config = dict(
    rope_theta=10000.0,
    tie_word_embeddings=False,
    init_std_qkv=0.0471,
    beta1=0.95,
    decay_fraction=0.843,
    doc_mask=True,
)
Each number is 500 + 25 x the weight over its row's rms, rounded and kept within 0 to 999. Layers, rows and columns count from 0. Numbers have three digits each. The size before them is the row's rms in percent of the matrix's.

# layer 6 attention value, 64x64, rms 0.0619, rows 0-42, columns 0-63
083:493504522490517473499500502477474509478516469477513531481471533506476504465493471487522524500488487471545538505497476505493477507505556532526540460487547500459504454500464528523455480479514539
096:501520516470471477517523502497540465486485533491495460537474533509480485479552518460495480524537494560490504471508499525496493507471528518512505548495499495521505542513524458485523462468522474
105:491513505499501540502490487472465513505521530493506482473517521512493506478465574534467512496527434547498480514489519502528457487530507472535525480489481481505493435482507475520493509480515510
095:515476492527511485496460513505466511489488465488526460491525461498542515494544472491535470530463514483518492505536505433530503502515507517495477467493458554494501523494509525528455486498474490
113:511483540485485454485494479495520507478486473534522531493530457510466507476488479498459519500477443474500540528543521531497496533483535531509492470480564483460516492517476484510480501500494496
107:499488493531470498494494480502480517474490493471503507501512443514526440524539435513545480510480512453488510482498524484487526514495500519485470502496505537520505570520507528502489530517455504
096:501476495510494461516467534506472483502514475501491476479492480508513489555517406506523501516489469464509521535497473497465525510516509532490520466479563539506501509518483478519492521488492487
096:480468523516502493479484531508531478495438428508566470473487452484505520521510513495460498513488478515522503484457476505489510470498525503519518514525505500496495519552481518497547484492517500
088:476481471537484497517526497498514501483498501468467552462477462489534527539555495482501512504495508536482508543504513469484497511494572510510483509515454467512487507513497482507461456526508515
098:511498491507469484507539506507509503484497485481521524501456495488479569444442524523515479516486486512540521508479461537522473556489541509501503514494513513553505481492483527461503490488499516
100:554489509453530500512521478510477518502509485507501473472489501519471552459475528513501512524492498520469490558541465491532433534513525516512495532477480516540501472506484484500485493499508476
090:524495456511487530524491501522483513527475492499510464433482518501474496472498511528481495512515467489512504531524486493492465478542524501500502459509480519493486428519480526526542465458523472
102:482521500531509521506474505516490501482507473494460502451509514502498450481438474507476522519513510480517476471471439503524517480515509516510538503497541477469486502544516528480541500447511473
087:508469518504521463512527503509523495523470503508521526457468514501546511493520490529550503481477531528496535515485455543478495440477506473503507510517475474484502494506487521497483467497547440
107:498546498479548473489471504487518501547535496515494450483486478489521487525480487446520493548514513532495495530496488521531466445487479472530516503484462478511484496508526500490540502488547495
086:485549473532497477506463527528471499513501514517473455482513487497502547529498487478473460531459490481471508497494492520506471539504520484507456542518505513523489463491490525514550529492452474
104:503521515474492481492507519472509504517474465491450546543524489500500499517474477510569515493475540524483520502506472547506521568479533484505481520516502495477506501465463501504491500527456480
109:479476514477477487504491490478474481488537463499511473478507519509511512557496504488471509515474423507501501483507545498473524502540510525487545490510530518451489465552496478485458503467493498
098:470448476484497516482472531477508531495493439496526498532545465489562483500492485528505497501536511549498486512450510479501519525488500513529532478512468482527490500491447478507508512508522485
105:484491511547535484498493478465504534460500543461477517467491507496521553484486510487513482506481478491504519491492522471517513462507521466550526474480467477440495489475468540499479501499532531
088:552458514495527471507511482510497533473480459525532537502495462489487503502449545451510501480474499515500530504553487516506492516468480533501502526520489499485502551521507512468509457499472471
086:459524507523504499464496488525478533477497549463482507492503517515515517497516442510514514529467503477448482507508568512495464498526489485501497504483498448525512496475523478462489553507500531
098:488489506498453486476503528491516499529502518506466512507481517484447485507481501500489562510523503467498521517488536565475477486494475451514517468540510444487512491506507526467521547510481522
116:518475495495505499485534470506491496503445478491470576511533494498473473474485501510505485484510509468506483513482504525472517565493543537498524482497497503507517439503479476506504544471476538
097:503504509508509495505511485493495483468539540486517517510487521512535491529578461498523495473485496509512491482525521452470517484503492484448487473468497534495510552529523468508469453529529520
093:484548484501552489513518506506516469513504506504454505483518511505465511509433529445512504510522517497514496487482552492527478486523469533508545470484492542568498498485479499491505488488483495
126:508514527474492504532499522522475442524491506520522484483464534510446515500480462484496480467519492549494498526504468516516443508501504494468515546506505531566500460512498473489491494469507502
094:436481528514468537503537501488486490489458495475516567469479498510502488521510470510503482458507506517499506505454520479460513515507552514536505513543497464515512481499539497535477497489473513
127:500496482472467511518546509513538476516471497482554487506464513492529464476525515498479489491513530549520499479509485513480484488474473510455497531520481495560507503507502475461533456514550510
098:475535470514535470508475535507482472489534494513515486475517528503506533529528454492484486505470499489482498483494489456453485505540521526487505507513538534492495483521436521510527477439487484
097:527495517483469497499477531493465524493465476520495482589525522482531448475532501543524486504502523503513513477469530532514528523502485523481480512516477518477499495494530509450518536501494492
089:528541520501529516501480500486509494481444546505478489505502560497485521456542507492497487492494510478462483475511526455497457520512509446506480496504491528495517462485563491509537501486479510
102:452527512487505506456487530493514486468520507495474516554500527498469548511491513503461526515492470553486462487501509472505487525500552514563499517479501483516500525486498488524499485454485539
085:511512507470566519505520488511486495529433529502493537532506522483505467519516539499521519464537515510469492478479495507515498520472505531480524530500464522525490472490470468470506483463541473
078:509490528461532465467507501456521494492468556508530508494510527483522476489549555532490509463481469514485469464499472473497485504488492489516527484503466505485518500510510494491507439508554504
123:490512499487518479518524503482498473501469476495499476496485561496547492519557507451519511482518511536524492480510524501488474504503524550479469529504465506541482491535531448490498460468530502
106:465509501496510511521509506506477525566451515521456452545524528496508469487466512501519534455516540517500502469444468517526525476507479513475493524512510526498512491458506496480486520485503509
085:501567489502503523532524497519524477523491514506475504469473532484504531504494551464482498495482563513475498504503470518481467516503503528501488569537477532507486449477496504492507501469488523
109:490513462538489519514545543494504471517546503489473487507483505490525463543559477535533496512505539492511483511493469471508512486523451494474476490479468519520480512491539483494525518534538486
097:516485528521501526522509517521489526501485493514476481527477476499484452479550497507505559485512468516493491480548533455503494476514445466446504481494480494497508542527476492491543464517515496
086:489502538480469486498517498486551480496529543512464537531483526496476481455473542490486458501473508513507503465469509488506522533508508519527535505524523502440511476486527509502457503545482497
110:458455503494550520475466494494473497465483520515510490558509482492503544560505466488519480514477502474515484477549500485520522495500494525496455515493518561480500531477512479528483482500494503
096:492454498488483479493499487523536515525508445529506451509466484485503486479491487482473527490494499487532501507480479549497513434499479546503505510496547513536501476510508493456509539468527542